{"n_head": 6, "norm_eps": 1e-06, "positions": "rope", "rope_fraction": 0.5, "qk_norm": false, "bias": "none", "init": "uniform", "init_std_up": 0.0198, "lr": 0.00211, "schedule": "cos", "batch_tokens": [32768, 65536, 98304]}
Each number is 128 + 32 x the weight over its row's rms, rounded and kept within 0 to 255. Layers, rows and columns count from 0. Numbers have three digits each. The size before them is the row's rms in percent of the matrix's.

# o: layer 4 attention output (transposed), 384x384, rms 0.0777, rows 292-319, columns 288-383
# v: layer 4 attention value, 384x384, rms 0.0586, rows 293-319, columns 288-383
# q: layer 4 attention query, 384x384, rms 0.0646, rows 320-361, columns 288-383
# k: layer 4 attention key, 384x384, rms 0.0664, rows 320-360, columns 288-383
o292 098:086085139112124108183077133124155193114104047175103099115092090129210153210117086102120061111091141130112109128146176149155126062065124172168158109111135096129076157107164150138055145127217181139176157144149132115170143058076087157102157123152135191120137076117136144122082166129129118175
v293 101:085129152133157147192074091126136181155123161100115191117118148190119143098148116109115108121144133158163142169120155154122121192112167152123176094136136104144128147148044150111133130121107143179128144134128143068105152083088116132084104120135126111114152110079088154103086119170062175146
o293 102:117183140069135131079121133138122102187106107106153118153158104124114141182148124142182178178122078088174042117168145147130157125083112149125114126144149118085090111177115141198095100114147151110128072154113099143160082140196162141107128151149097120143172131113135143083087085115140088092
v294 096:142139094112135149187118114140141151080151123138099122119160123126156201136148122113091132079224143089139113193125122091126154106151126150148110199126146117076198206112146138153115080095121129152104137105107125068124166096148118122150124160121112130144159142185168084102126138088115079093
o294 095:089166134137200157105132105155106104061135118092159179169114174095120096068181123118081129115094169160188099111100112190107098128140167134147141117127161168099131144106084089151146133116098127125110098103149155116126099153096133153169125176154159146105134095170170128162129135131082093128
v295 100:147195115116139118159164102095138092118149102124179079137092077116127148107138181111124121120100171072176161111122152139084059167155104172134158181152160097125202201094131131180152159129175074130162084086057074153158136093145156088080161127172112184113122152215154166148171094083094099131
o295 097:073195138127137146083112124127179132104128150144116131133085104162117137128140071104119149096163152106102145105100127106177087160128148084123123128154121165105109166167115082065150114106143115117161082123138105104093124171166186147133081105148084136130148128146135133128144180173161132108
v296 097:149185107170130076091171093156158195123106086149111101102091116141093106153069153145177103076120172123118101097152120124136163110087167173158125139125131190163129100042141160146092127145128073109153126105183131142126118116077193111117112115152124134142042147160114123029084125115117098064
o296 090:118136145174072167063083204140112105163113119106106093112135175171124192146131125072116107118160128144115121115152090096160138101152165129146169134073161092136147146135076126092116168103139176167193123117101112120177159119125136123146118127153128129132133198131088116153089108129137133203
v297 103:119113114133169141084181149132098083139155079149135162124111162126144081149082154132143106166155118109147095118154129170128135061152099080077148085115057133128123144105111129112114116167126112143153114108143143198090139130086097165132131067119141170131132110110147155180157134073165096167
o297 098:116137115147101051178145099213144204131148107200126103133154136105150131098165076095124128123125190132150166132085114153153065116127086159122163136126121194196094123147141167130089108148120101148136139211109147141232201088118090136089115125104126155082166162079185094203125101127154146240
v298 100:207134130110156165116151146132155151181158147128090143101096117161167141127095132153129068111131200076089122185145162155054159183120120148127119111145114123130117117156129157090143069044104123150166115170171111131137159115158145126158220142152137166000108127137117179111139076155185136141
o298 096:124150158125082128089119109078117114113118080150115153105043123101218122161131082155091125163115114145135078143187100109155170150109106115164066073177084092120196138182110114063161155120158142114153157120157153129080107122102094116130131126107130131112118174127143120133070122155058110099
v299 107:126149131098154171107130105056091117090116135080089114035125100092107074130163108120098111108106105141134115093167097194085120091181117130171120088134129155119121130132107069169165126160127162124092111076170092136110156114167135076172105113118100053175159144125125102163144133099162130150
o299 101:077144130133140102163092101101092110178176143179167107172121119184137110082136139151082141109157146089079074124098116146113141136115109136114133085109133090146118152054119141176160144135161135066096101129134112076128088154163110103152157091133092118128141101156171088176115165081108147129
v300 099:147162105116084132051151164097133185135153051116085150118168108150132132147151091177128185129127094127079108165089131105100140122088159147127092110182119083090104032131121112154121138142154070109138127138114138110122137128123160169124125190102144151094119086111110136092122153105136146152
o300 097:091078125124093086151114161121118195114056118138147097104133129169063140167129132165133179178121076136131080171137120133120162110133178145163123121118113130170151237125117120049077138121104127153156175138166110085132119032149178144093078095084120049118123118103116113145144107098113127126
v301 096:087114121139163116101107128112110167100160159100084131157088157141074112113107136146152044138117160153139066174176204161111159179174134114184195135128127083138127154040091124214167125152079128153139134138115151133169169121131124150078184142155112171131138103120098105113132100172157062097
o301 094:118174105169114089119111121131086110095133110166174146100146127091082101143133129095134123122146231102200131103131139087114138166130170139127060163133110180182149130158161130129098164101089099101082093126128107068153148112064119133193152150145113097068186104133086120164141156091055101114
v302 099:100097081073183062099126155117131094107132142109122139108148158170074130174138090127126168166115110100118134069113097074105140177103168161141154158094085130115144100108094156130110136070147112127143057178159110151132176112125176139073158169128099083117191064146108157114155173125086112138
o302 098:122091161097128145151119135168212128154120183158126128156112091094075096175078120120125136130140136155172161078151129119135143177124062082146120118124115088063123122125127149118183141118163180134094179115158098126094135172110115168160100145135120129156202117151144083163125088167116145038
v303 098:105164120142113176120110111130064136096123120160152100109145091131119141081160130078155110124137114170114133069141077128164096129168119158109153136160084126143111137080127188195153075103116106073139143084082066132139174159138171134097096160159165121120099105153165138127152092148135122140
o303 094:133145073138072117159136149151108161118113135116118069095150147146153144105158162112070143112051164104082164142121124146183158139118125137072112094152098116152128146159120132116148184162160083181117187102065168144136138125120102143115102161136159106124150148111172084127176163129140166225
v304 091:120158150119103137128120134156148077155112120172183135134105121190095136079096107114092120115099167132106168140119137098150140168150142068135073128118141147113118105137127093096071122158141212065105101179141134081176118096162099140127136147164126099118117131088157141126041155173088145068
o304 092:159175125059114077154162165132198152167112125126083097150135204169136084115174212119103133172135122143159079069159095156133097111144152091152152131157123191122125157133175123172102176142167108117117179171089134132137151083121122143102112125136144098132060129138099139116144100113144111105
v305 096:149131129127084138145117198110137155131101130054152108143155156135110123115135095133164160118152103167152127099117127081169128118148181085176125168123118095140140082143183072172065157105118127160098166094079104148157075159130134115116162143098208149124114127161129100086172128154095082146
o305 094:182127136052172153157110203096127106087130141080164102201110128140094131107108032118141116126151095117148157110112166113108125067140114105156149068175174125110216152130130149093153147164106063165100122095139159121146121184148155132088100140144132098099139152128129122093195146128098171147
v306 095:107126148141114110117214199109189121082106098122123076171156145164064083153190122105140085117117147106185067104098165124144078164093098211113097096124101127161147150108115150126166097125138138196052141105146157125101094106154176102152168099090188133140140101159149102148149134097125102099
o306 089:113092154146138146147058094155138160143128153124145080139127117110161174124132043050093111130175114088127173189141134148143083168160118147078147072143159089154134170150053169130106124122101104138130117131104115145136107094128195118084101121193156137113068067093166119190130132137109092150
v307 101:138157125129036128090107089113051114094111121090151148129136178098129065135105139165121129097178124139140149118081131092129173134183128156093177169152147116126170135161112157148121133095088123094125127084156085132189076139142100067133110194155210111144110114166123081091135188151198127167
o307 097:102152132131137067162127131072130149139120168127101068120116116138088102138082076132170129170139174114131109151220100153082116083138158133123179128180087090101135124129136125122171126108089159144128116105173143073062135134155120086107109168158028089093071159130083105092181143149114156175
v308 094:150144149097096154167088132118099123153138126147112146096094096101087142131121176113124092140147113116165137129109127148195061170139160177122077109132130141152079127041136146151118055047137169085092187143131112139146089092144074129115093155176141164187189094165176143112122126163162053105
o308 093:151081112115044136073112159148143135163188144133158151094093053156146157117127128084141146151151127095173111083137140141068097128153109101121081121124095137087101154156096139109167113130152155115159128149162177090158113204088102166117116066138154169078095088111122115146161092123110144173
v309 100:089105093072080169076040172095104127103086133173064117096115149081126072173145142159135155092146086094117146143168133099084106090183134102156131122173146148140133091063164151138109092156099124156130179150132092174117141122079103153142130152133136117106141194085133084125149121151144096122
o309 099:225128118096185135186186178129131108104098137153146161075111099162108121098126088133108169119107146159132147115148122116178113128126112124157153151136125180128113149138140152088129174137082177108056119125125124090125172142069099167130179126157166157100131094164117086139151132191157122153
v310 104:118171098069104234109145129168112088088112113140111145104129154132125138165145133098149085148102096092177146133061145177159089153164143119144018118131126116242145087126132160085206133113118142138126126130085113156145112133130102084063106177111115182106116114105166063184138074107194070204
o310 102:197159118092131107139112164127208128153114184125141181168084103161085095165114121117067140072074123064153126172115148106086197167143090145154140110163115101079172119109162117094154159088129120115122110067118165145101147159177153145159147050142133145138063094090140159129115108169149167147
v311 094:132200163120162170123123076136125133110106144038156150135164089168164154100217153160143099123083145156154082109204163126091149120187132135116117180146143130148177153125164101129179155178185139069100107134097109152119108167126110104127129153145183187179116113154100148056127148089113089090
o311 092:086148124161121097175161167130099094107120160112137077169129112080090148021125102129160074111079119116137133135147137110136097125116153124149147123144126182130126089145106139158128164082052115150127136157108161153171062090160089111109103145091142093137129190109166196093187119154137127112
v312 104:134121162141130100168093090155121133181135152138048100146139099178114149138130056161108062177124109064092160061152126126147064118169107104132159060127150160080088120099140086142088084073131091051133146119142104118132128156107095126070160180115159149134108167158103157160135106131071159100
o312 101:087129123108097157142144158128112152145135121101134187117149175133062151102111063107159117124088090163116171161155133123132123102072065125108122065109144106172192097144131126138133148142138129134090081118107122187096134116134165139133123139118067117121143100135120107092112095151116106108
v313 097:119156092089077148142111118042118109114169084115133129095163148056151079168157080127114151112184138115135153204083134144112133116102171058185123192092120129111099158138133100122151140135116083079088115162121161113111104118103075192097090114150151181139159137106107114085197133168137127113
o313 097:136164053133131197117160141086143135104128096124096200155085120141118101162159123106119149092176149155084061112144152063108151082211189184100189143076118160140148119149137153126106082145141090142102117142117143103165126092143181183127132123134142118135109105126090150167139135098102146160
v314 098:125149103090122108130125080084126111125173139143101139145130115103134122151104136087122059132129132191092131193142067137135172103129095102081088119127108148163130103102095114152119193101126144024154165117127140149095066195125110164205124067176152165078120073141115204099121125137183153100
o314 098:159108155150145118133165197191102206106134115126165102091130151172133120141116132150119107162194161068145099115120094159139119062158155101099089096139050097093121124123198070144056136161139090105101096133096151116068163146105090173104151119058044117142139153138136153108084065115092121144
v315 105:139125112155174122108170126126106089217120166129111095126145080135144140101116147111180219097151097134163090167069082163085165067140168129120078121099121095122113100175122132073129148118103109129129131102093104103146184128124135130110106190105105089099171107160220124133101119123121133150
o315 104:136098110140095113140112104131124177137170168171159126137111110113079105166116149125077134148155075128130105134132158172128174174052125142132182101133100139082087187187136150125114148144154108107147146081127094166156156079106114155072148174146135135110140104131162129122142161060114193142
v316 092:110133158125120109108131084114106095128141173145113141139101147106146121091106140080131115149161109114154183141194102114144146154112131118185151130139102152131128136240158183121050170171132131103177132141138093138107112161098110108145076091159116136137203130139139130123145127109094099160
o316 091:125107113133150191168149139169151122145111126100113186117167096137120114177133110119138132078108092101096121137128121142089133056118115076111164119096085110120167089097128071181205135069166070150123099147170074123128122165126113138095137102161116175142127144137112115148102196137101149119
v317 092:137141092102117111119105165103067123114132066108129114130097126008171158113179118107090167170066102119140085097106058102095133139129127120131157111086110129102112109143115124220177149161137138156185073056065153172090065182128151150115106050119163116121128076125128140135188159125172067137
o317 093:145138166124162168140158064100132084123159169159099099104197079117095080157105112075119068147152125176105192134089158139163136083159086120045126152061146108149137063109103068109145109106108063182141142145169138136153116146182092152102172117145128154119149112111139151139147153090152142141
v318 093:115130164091094127094153140132121107088101136145142146156133164119119109143149126162135162148196137148103110098116132112073119151085142153184117067092150144124082178129048148152137179172123127110120144091137105104139085129177037106180146153141150154073176125143068119057189142130153168126
o318 092:084126100097172122116148098134154108089126076078169069092089163112147131166039135099161136143114185157102112083198101172131103119141084175090094113138157093109136092176112167114097198107106118135193116125109112130090086114102132181087152161138110153096153164156178113147156095145062168069
v319 095:133129112126146124086098075181157222083138108092058141107095091077146151118172182094118116057119117113144058118166169110108184147119145124160117142118111123112099090141181051065157109143120144136101089111153169115084162078106122167037148135144107137065129132091083153136156128104123192159
o319 094:104126144145115153101086074127106085160110175201190128177111130083099108193149122140136118123151094159106064167098139130087113048147155094192070108100114165124091045162113149124146039125124123110150156087157108092103091161216098145138092177065155168101116121128108081134162110090169153154
q320 096:148154131089092127110196140141188121128139054127142105109124106158144097086111094139153170088033127154081141157117115129153149106137144117163177157068155092090118159129079161092142117160121154126152135144054087175130161095121160161138068099118112116172138166123110108061088128140174122147
k320 111:150180074155111122143108171170150132146102081149149088106094144099125142150144180196141128136129031090177102141119163084161161118141087124144117053178133136150164076163093147113116093130154130174117107155102128170170127153108147106139111152120172102116093132134120125128128097094098147148
q321 111:104065114092137146081136101145121116124136151166150118145117091096099116144132101130121147103121146096133092123108160126115135131080138095103186072141130133168112111105123181135098075105125095095104127174184116157155098122182121124183086133092137135101136102178083120105110146112092130122
k321 110:099195157118164118148129161158111138108109120075076088191118094122140148133086169113104098103176098160114177123065138072121126144134143137142089141107050131088067154119101138128126091178098139099096149102116129145112114166119089147102161097103052116132103169106134166167133129164186129144
q322 095:117162116134173120136099169113132182198114116136127129150117102130180077161154102113123135119162076098135091118134116132177068128043073095068164134143135134092119109132123098113157145107159137125083115140203183129149130133127094076096141161090168141127122087126159112133115116159124186154
k322 104:127113176163117088135151133150123107123055091130079109206183135075121180138146104119115129096145112129130152088106126073162177191166137102184145142081118101093092126106123161147191106109148151131134153111099130055156134128115123154078142139124102180115142106137155109111114182089123123131
q323 094:188125070074119089103136147085162107136136101176143099109140174120112095158135089191161119110133105091157083158168191197134142098169115166143146170126172154175157164188122163073057086114151107138110105117088104157111063160143110184131120124114080101139100158135161137124164159151130126146
k323 109:106125195219107142134076115095160101130171146111168181146114132152084110163141127096151138203141143116121115122164133144155049076102142124168074093132056134123154143109127193143150090103195152100156135154088123109137146122132104126060157186128120139110167169171127142147107128120149136141
q324 107:090106140142131173111154122140101125127100147072129189146104138126098110114144109112104130134110137125099197139115107148121121174104163083113137101128111118148089141134164086124131214146107096086123132145162097150195134164125125130161096127127145119132071141127119113140140123113166160133
k324 115:121173102134127126077130108180055124188169155143103112132119123144149087154116177086131112080116105132084047132117108185152164181102105120120128154065117200147136139079059128119104115094168135116170102139122047055090120105130117184077213096092107106134148157146114122091142118132113102130
q325 102:104135163105145110127116105129143148060117096112172138125143120130071160160124137109157184132155144156135163067150067062135078124149171122146115136127130145118151135122189138119192129185077127164141184107143135117138113137173169103152134153134194112099145126106129123130161140144133094154
k325 104:171145108145101170182143172167147090172144108088123100116129112168141176136100130089099123147120129121094164121093092092128128145115135113165170211138082086098104135144123117059113156127147101111107094127111148104131178175090132144124173124135156082139094074127149110117138090130100163112
q326 098:134141155158172153118090123169073151152110152111087190139142135092148123071169170084130182118097077151116120173125140141155113140097165131121092115114127136131103099055192078170126175106173037083136081040102108159132118103156094105144110159156156145137110105156092143147088063096112170130
k326 102:103125164143130075110145102126158151126080110107114097071108135113121160108097085093102121126146145194204086103182125124086110117145145137099145104141112096058146131147106122080156120223119109081156161170113132136118073091132184073116090144050106121125113139111138128128129173175110103151
q327 087:098092152166168104157152181128124147138110102123108136111119094164117126131127099148144188104090115122127103129194105173086090104117104088112208151163111173133059157152170182074120129069113114130144083133136137123159125138066116157177153106094135109126141130145109145142106158125135160114
k327 107:109110137164123115132077103124118105080127172119144101137123068082115114172166174154166138116070117106095131138160147178106166099119149154087035154149128138126080151147106145105117107128138147123123149161114174094183168131130062104199117031129085107127147146160199166099120162164145121108
q328 092:105100137203112148075142108163075163104093130154175133158112102108145137183123155166154135180115132099178184178136095121119099108114129106138140107133147122093078089175117166164112116142179154121106106167138134160093124127152097175196124135129106130117112003186153099168107099141172052123
k328 116:139151090180181170104103116168090134156069148048112152088169129118119092114114156111073099114161078126125108128199120112091079136133119072137206111090131101131087146100139087124155118094116150081128122066116105133115108139150126124183156213063110145161139172110179109074102110102039157138
q329 099:155075112119184099141138107066121161131077123132128136124053160068137117152104113079133183186168111062116124131144136158144102232135108126161080120134087098121112160135148123151154108101118135124103124118112091135058191142125077203148157162099067078120165081122054057140089121106165143075
k329 107:123178100134122118133197132082105139140153104167148139141161135157157147092097065084113106100093101187154150132116137143090081156106070098127099134115165157114093105126105140114158136187141134170142053114163168130084140130063143134129150172156168135040088106133168111092114086186122146139
q330 096:111200148166153148169148174132152107149159156138141171106156179101120117122157105041114137117132083166178141150132093121177157130153165112021103106138108113087132108151133123113164071154165070124125153127109144150096140149102171127133083159160152146139111126075104112121125131146092133063
k330 106:119134152094090129135096058080151100108119167156113091128070129107094177130083097126120111098158163106116187180115108137137135176169132142146153116126102190159152058143116145114100141165151105126098129104112093132150127137144085140113221116105125103145095135088186119125108088156158083156
q331 088:124140183094152165176163092155033097153160049151132192117126155144177083097065114105147065138111169101107197138141111148206136202116140132156167060081165168114122170155125143085126123130198183147147097155113101121079162131148128088147061089131135142118124127152114193091074129110147126101
k331 105:121066110123121120184139142221084099084118182072127110119150109135131111126122104124167125150125100074119118130123158152182127130127079145180163166079127182141123133130137111147085087136104171164086099108199133115186121124102109160134154115159153118155117150089148158140105111153124128098
q332 096:039099145097124089137034104116073101157139133152153133128147106160161111108128154123102098143165137129114119096178129122094132147209087062066111120154171181155136097088149144119090146110121116116106115129137118178150085117149113208053137148079150186171125163145169073097113105166090146130
k332 112:127113137183119115153160152096076180138121108088134094110180199113150103149135163082172110125136144070093098179090131104096092124071153070160136125164133128146169097170133121186170130103124155135137140167109132183128178179091111077126135163125104165116092127154138163166139068085083119128
q333 109:156137164155150135098179129154138093141153156152100098094136119097129102154158100135161060166130150129168129121119073162109148076066159160097144162127162128025098083112146147143120065168098158061121132173127033145121132090079161167157103149142135059122142092162081096167122068134112172075
k333 108:095191085136112043061099136122189151131036129107187158175142126094089076166166143128086138156126129094167108118121082132175045133175079108192146063131117115141112104142162119073145141140094118178071138133123141106164062074166094165137145106130182183073109083116149143085130129196107142157
q334 097:108092100104031154136227102120147156199083118126117136162167123105106116175198114131137148126117135176109130132111141075205130120090089106151202164119153128122115169122116138117140127154146168122147118084152120118100147147077191113107058110122187087106120131177124174189097118161117143127
k334 108:145146144179130108132123168145068097118171117111200147182107143107113099164152128161074154125111112054175098114105169139133159149166145149106089133109089106121178146144163140132159102111139092112105118158139143117107118124080155127169151084189130090129122131167163105133133164084127148185
q335 098:141147128045037124131163157104151122121199076135167107102130169159070156148134130183142148171126120101147120147100124125124115119112070171080153125141074096138190110146095131112155049120178083129125104148137171173214125111085086119113148096106149081130184135093114128088112159148151099136
k335 105:117144149152160139091095149085108145118075166097162155115104139070152120099147096039117084074148141108131134186115136091113080158127073144149170158175152123178150158079127180134150103197092135138084117083141108130157102153129193122095172151126089038130115130106118195116150115132115149155
q336 095:170116142161158080173131124132182164117067144113133149106099110081101112174135156157079158177138122129139199092071092144164128142152172137148164161092114105134122101161189195107113110116114130161146163153093069103139149237153146111158166107136093166156127192095095080095109120136125168129
k336 111:086132103110099141078072125178099137099157120162129126109095148134137146084116181094071112116130129174154141089095126155112151136169109169179160130150131125118147162094143110022124158161136091117128140145120080144162124179161116093153159144106090152076105166101120092101103179183102101059
q337 093:110128131182135128123128058117138172092102140126086134139105088124123072183182162166136102136101146094106149077139158119093109148136113104118101059150148060135126185101144083097159101168134101131153132116140135109114145134134078129136124161129154093083125106150101134126151115161143119140
k337 105:182111118138139125106167139102191135123135120153082215103075130164145128082175119119116104113158101177165108130093110115115110106168157141112098151132078118138156083118140146141122132147114076118179087081112100091112072179146092145131152104130187102119113115131140159092104146183066169108
q338 108:178163114129077140118117078127150147125100105078131106135163173122123111130146083049167108051148075129169152155151131129149121107125145142095187114086158095168146127161153128110145178075148101083157092171155136138173207110096168144118146156078098089173170118097068133098114125108145090088
k338 116:069112121153134157150126219142080104079090136171220145178122092110136129159120112138121113080114093126127161134178086151099132081122144136163107142173106139167141095186139125114152125133130152129087135198154126151105147069115151113108107111136155111084100157136149102140090106092111187092
q339 113:074155148105141125133126080091163141102190195138114132090144090103137126163121148156105176140057100041115152135067133122095127154180141163158172127097128112118149165093143172124112060096169122144126099143120107070137143188098174155179152119158141162135143134144160084110135160087097161110
k339 119:131116154158180109124188121130133135087142161087109144116171131136136090071087092153163113161123112157097111084172092225160113140061129111065138107128097126116104092131143102175093119140135113123165104069114109103165147147126094121152073158112164169130161096113130128098112157119128148123
q340 115:082104090152124119101110113141120115162162137128117090087149117148120119105109123183124079121131051135163149113156166158100176160117172142040165088106120127106168152119104168143177077124125117095098121124065097140170132138173062131109090138152071105159124123088075104097091150172105115196
k340 111:122153124082190159148139129136148088104099145136140109154134128124131085134116205132097108119116157117140149161149164111147233126203108170171152175150169144134123060076136087137144174171143154104149118129142175044135107134144059123099146126134096078170129130113125104157153119156087136175
q341 104:162182121109130146110075092112119147110102213104155119128145139124106078155117136145114171159145164115166089164161113151136118074103101143143142052128149129143135088084214141123152155161127168156138099105144128078119133168133153187169137198113132141164130167131160152088136118103154075049
k341 110:049110080115086163138072101103124189115102133101123103108115138125175101139185078091087096078160123137113167134190110122121086106162168173108172092122147067149172145135119086071133032119163172095179117095162126170141095105127095084114120096090121073073128114114140109146080135133132157091
q342 110:137139075160105171105103086135090108105101136104109140173124136151177152054069068139130105138126147167110082152159129137106162135103105135167120116138130175132141128119097138073141108163131123199092152146150084124203152171149131114177109159158144203142156120149073155110152128120103097117
k342 109:157171106119116077124127107103196111073092112075136108138115115107094100164218091076125125139156144124102132129079050152128065090120140164155105091109120115145110116110122159136141144126171166147141063146108128144167166120095128139102094102186094129131169160209120186175174113122117137147
q343 112:069155157133163127128130095079082141155138073120152134174175146134147098094178110179117123077127143105100091102162084112191090141157141159092132136067176118075085123178128100081106070184129107126198105112106137145116089152118073160107099162126100126138136130123178154118188112116176090146
k343 108:124141071134107094080111124142078128032129130099141130123158164115106127144127160099144047103117080088148128125126159114073088063064109166146105135172122086083082128105145176116118210160079096132080129184134137075068151120133138102123124123154117161131161139136136160144155105088164139131
q344 106:208124109051119173129078067110130093091105084115132121141060163074076152115135196129106159097080135114102043164153123093136124159101138131142139201141094084142088110123135154119140084197111108130122164092107074186050132119156107112175109113106123122112069132162140161094113139032108131118
k344 111:102102173149147161165094170122123175182136141129194103165082153133140089115145120190093085134100133141206120156134145155086133096183122125109143125115096119202129120086125124128106121136145102060151156196157111121175128131149102141091116129063130131178173102153076123110160104074135167094
q345 111:167090146147124136159183215156113109105121177085139158169082116130183122131097122098100151222162105112150102158132129170083129152144156108128123191121102150083125165087094111075145110217119097120084134100117128104067112114144112086098109149169126135108172142095134204133162093072092055140
k345 115:082154149105110148156143136124142092145124131125151128186128134116133125099099085130149137091132157130115141107151143142123159128046161182110131092120121121135170142078164147081153109099121123125153139143148179162161133102122147149081115142117155181152166130142140151155139146109156166147
q346 112:126090139081144156057165074100149092155100141070118138139134129084124103161087125092133150082095100104071082112104138134125130170138111133087113097163107153190107129177124158113116110116127127109162059147189168185162154137136137093167172101166113102139128054047153144090111163049171101151
k346 111:085138148158122162140100113057167147100134108098111129075151160137120130103118123120142130119167182145161106156138120166124142143139117181145169088133132164142147107137088130134121114099117148082141117155150131063083082092055095120069147095109089116129129147155150112136084113162095132090
q347 108:173146087185076155174121142123077114091110196095200071167040166204161156144144098155101158139142132191151130130090125165186104136127131107150151173168166108115104126101105118158099075031125128180156120172146119135090100130145141100177094113095059058131094113131136182145178129089132108143
k347 109:131138139125107052102092119132105116156085085175122173109116124177099117143132128147121119051141094079083121156168106090129127117112109092109099121074114148153155166130131140154137106137108161152047132077109123047140135178151113095136126063092140152139153118089118124153109081132115134145
q348 111:136154130120152063176089099115112100094103121095153086185168116086165174110099051115121124103142146196103125129147136099140148066123105149158081128118088134167111176110120108113142121144148147126108192172094152127181161094124175131061178112200128191073171114117100136123111081085106130092
k348 112:153128114077111150127127080135147147144086060100118113150122092083127114134094108122145082096126079084136094080095123105109150193103080187104112104172136095153076107112131083123122064146151101085127105084161156151140153172158141115155059180099075132153155115143152066148127069148129141150
q349 109:184141144090071164118076094091172095088169129123169119095135139119161132178161050105142139135111091073124090145138138131180177098096082130153131145079138117120099140135128059132164129144141116061093103057165138115131100119085134143141091134121071177109119123150064154103143144146119097162
k349 113:136117078118104114132099048134095126152069146127145111150110166100139137115110129113110103056184156104094166084182130119089109084105142081103112174110149155071096087153151105141109089123142162106191153122134107091098172179135146167089103152098130141154133081135154162109069097088122153154
q350 107:163135167110146169155141100191083117114142144118134120108104173152105157146107152151108078163140139173148122068089080126153081099162105115095150170100094149161133135128087135106112115174163142076145123073071120158165113152112105128129091122177182127116116156120119159159152117115084089111
k350 101:181168182182190107125155163127091099112113139141034105081137087109101147108156157134100115148160151138154161098125136083150155095089076182133111129071157121137091122084146140091131172162155070134105113177130118096101123128124062121166121126184078156153128132122169132143125176146064056109
q351 112:104117104115085158085125147148127186182157205105172144085101115168139172138158112133106157086153155171114117129087132158120111062087082149137089091110139129109119073147107091134173125177119096063108085154098122178019124146117107149166162170148145155178108133141120155099114108177130140126
k351 114:155132166171167102103150053132143114121144128185108123142161132190175133139123147125144137136138179097123086130145109143100102145164118125125072099105138096156128133119114100127123058110130145125198134131152159086187133114084135103143166132153103129077122133140098139101114081097178147116
q352 104:116154161060136148175178167148121130151135082158145059101184121182100108143144165086098079135147141169122103162132121149116110140096137166139153113158129120046139152135098075114176153131145159127160152145130152130162126202148146128150130127160115054115152127101144152084124121090144128163
k352 108:132145067101142145171127171123124119137146101148128144133176204067154120111157128159167121116100135063096180141149105062126133143135080056135137190169151164191137100128117142144065109141124131130110134131130146201129102121179144175133107202182112168133180126150093211149106201173123088078
q353 106:130163135179090148140167234067109108123118110128119139056082216143126143144119071147112099091130160093080103103109170126144155118178161063030163181131173159163100143141133105059084186111123159081143085093135113130106136156127170115084139147110158103119139191108165153152055131069155135101
k353 107:099122143173170141129077171142131119149055157169142108123113114192131109112103130081136154099184165106113094119129161119162105127102080154135131100164116111137115142122107170154088109105129137085115118170133202120148112068131151128165166114117084197152102156124094085106096112175056105146
q354 110:143115090160108167170180077166121118061121165169079134129142110094112142122164119080128131086141182114146150175144110104164140103127117130156126129081176129117122148112127206104137111156122188124131063084124162111091119155141123160087129133120142121161179103126104108172139141110127171201
k354 112:171137104132121114167113104149138095208170091125167202074161120100175098147160083169189116118131094135168101162104110152114157174154183170094136137160103117188104171133091080143139163122156139143193143159119151094112120123168117117096144103190093104132169169145228132149147144122103170071
q355 118:161157157073101085164113116150120140096159123112145119148113136178143082164108102121158197167211155113108132086130129125096153151152097080131148190107079108114129131181112145114158145110156091082125113123163115193200114102136091233140117103108119121114085121146134114108131131121135186133
k355 115:141153119133091123142097144127100144109094134137053169096101101128127132131110187082116128130146155101139121136123187093131101174088137140077135074120203139130131192132130143155114112139127100159148075118150183147156082160130158070115126107102139095201090168115189137176106119172105154176
q356 114:114109217123099123153101145141165112112155123123105088157114117109121110086031106116134101102097141169138103159125134120137152133094190183175173174113090152036124114148115080186132089119110124148130136139106160147124088146152160148100150149139151143179145079145085111142073168102162143180
k356 113:103116097124160101203153181135156164088181111088156154134077159129121119112131115142063129122117151112147156122105075185198113057126121112185134138118169105140099168113199119137137179145133106141118136076108092177107145114137090093135118136084125180102206128118092082099119084114247149144
q357 114:130144120088132184137115133095085174077112173117160155143197121130124095129087145134146125120176153091187133094152137119161070081133163120111105118172172105063102163138144137134108153083158093121141082150116127108123179150153142094137237119144131184125118163088155118096182181167145083194
k357 114:142168093118091127129112075109147083142153080092144088046098124139158145044126107092146179153137143130109102130061154104101156127122105154185100138162052085145126154117094157159214123118140087110135126119075142104100114106155118106170140127103084129125119159141194123172056142064132108107
q358 108:161094120095126138146162097131143105104147116091149132087108194093103142141171135158163167116130122169118152077134098150148090163141095173045130104147119134129091140094148199125106078144122153110125144101159124132124144119146066115155103116127144121157144150146107072152131095173167144131
k358 108:098167099180157168179125149174134110167198150123200095121096105115147107073141078129124122180133119053153117162088160207121129152123113066172148079159075057099182075109109165118146154121150130113163105133116124155112105184144210127114111142051137073068146115103098143157121136129143107072
q359 114:117149184156181141166076094188099176171173128175096168144113115189088091146075093135116160123179113104124132132141100144125161136120084130079113121160160123140081098120101116076106131140129087125159127154131130107121107136136163161089132120065204145084119098149179160123101121145170163148
k359 117:123164080124157131119160115086177136051104118142144154168070133152167102133112157123091139144121121119082130156134110120165113150152121095255147132164142080113203086108069134180136072119149210186191159085146118166140119073099177036151117108108101162162133105102130123107050114123128117172
q360 114:160150128110132163143138077141171101150093123079138147124168127122103113170072104108111139136141055155117090153155116131109145114144178145112141186110068109135113151098132146135164098082132109122160103098143117192132179123117140062132122092132152137147142124120171121136055151146112105144
k360 110:134134122138163153144074172146150102110133165085149115154141102070119127110128138095153126143178121178057093103077107123193182092088112165094177110107127135109121117187151086090193153093145142106159113133112184167112131114114133152146131100099172116107117161125120096165110104106100096154
q361 114:088117102145098130101056111160101091084131107144176166187199156108108138185125178118133118106129146142154115130127119085090147116141086134121131172152110129114115156108090097095064111187102127131106077098164081127147115130140190083146152154133187155134115123094038177133057104193162136191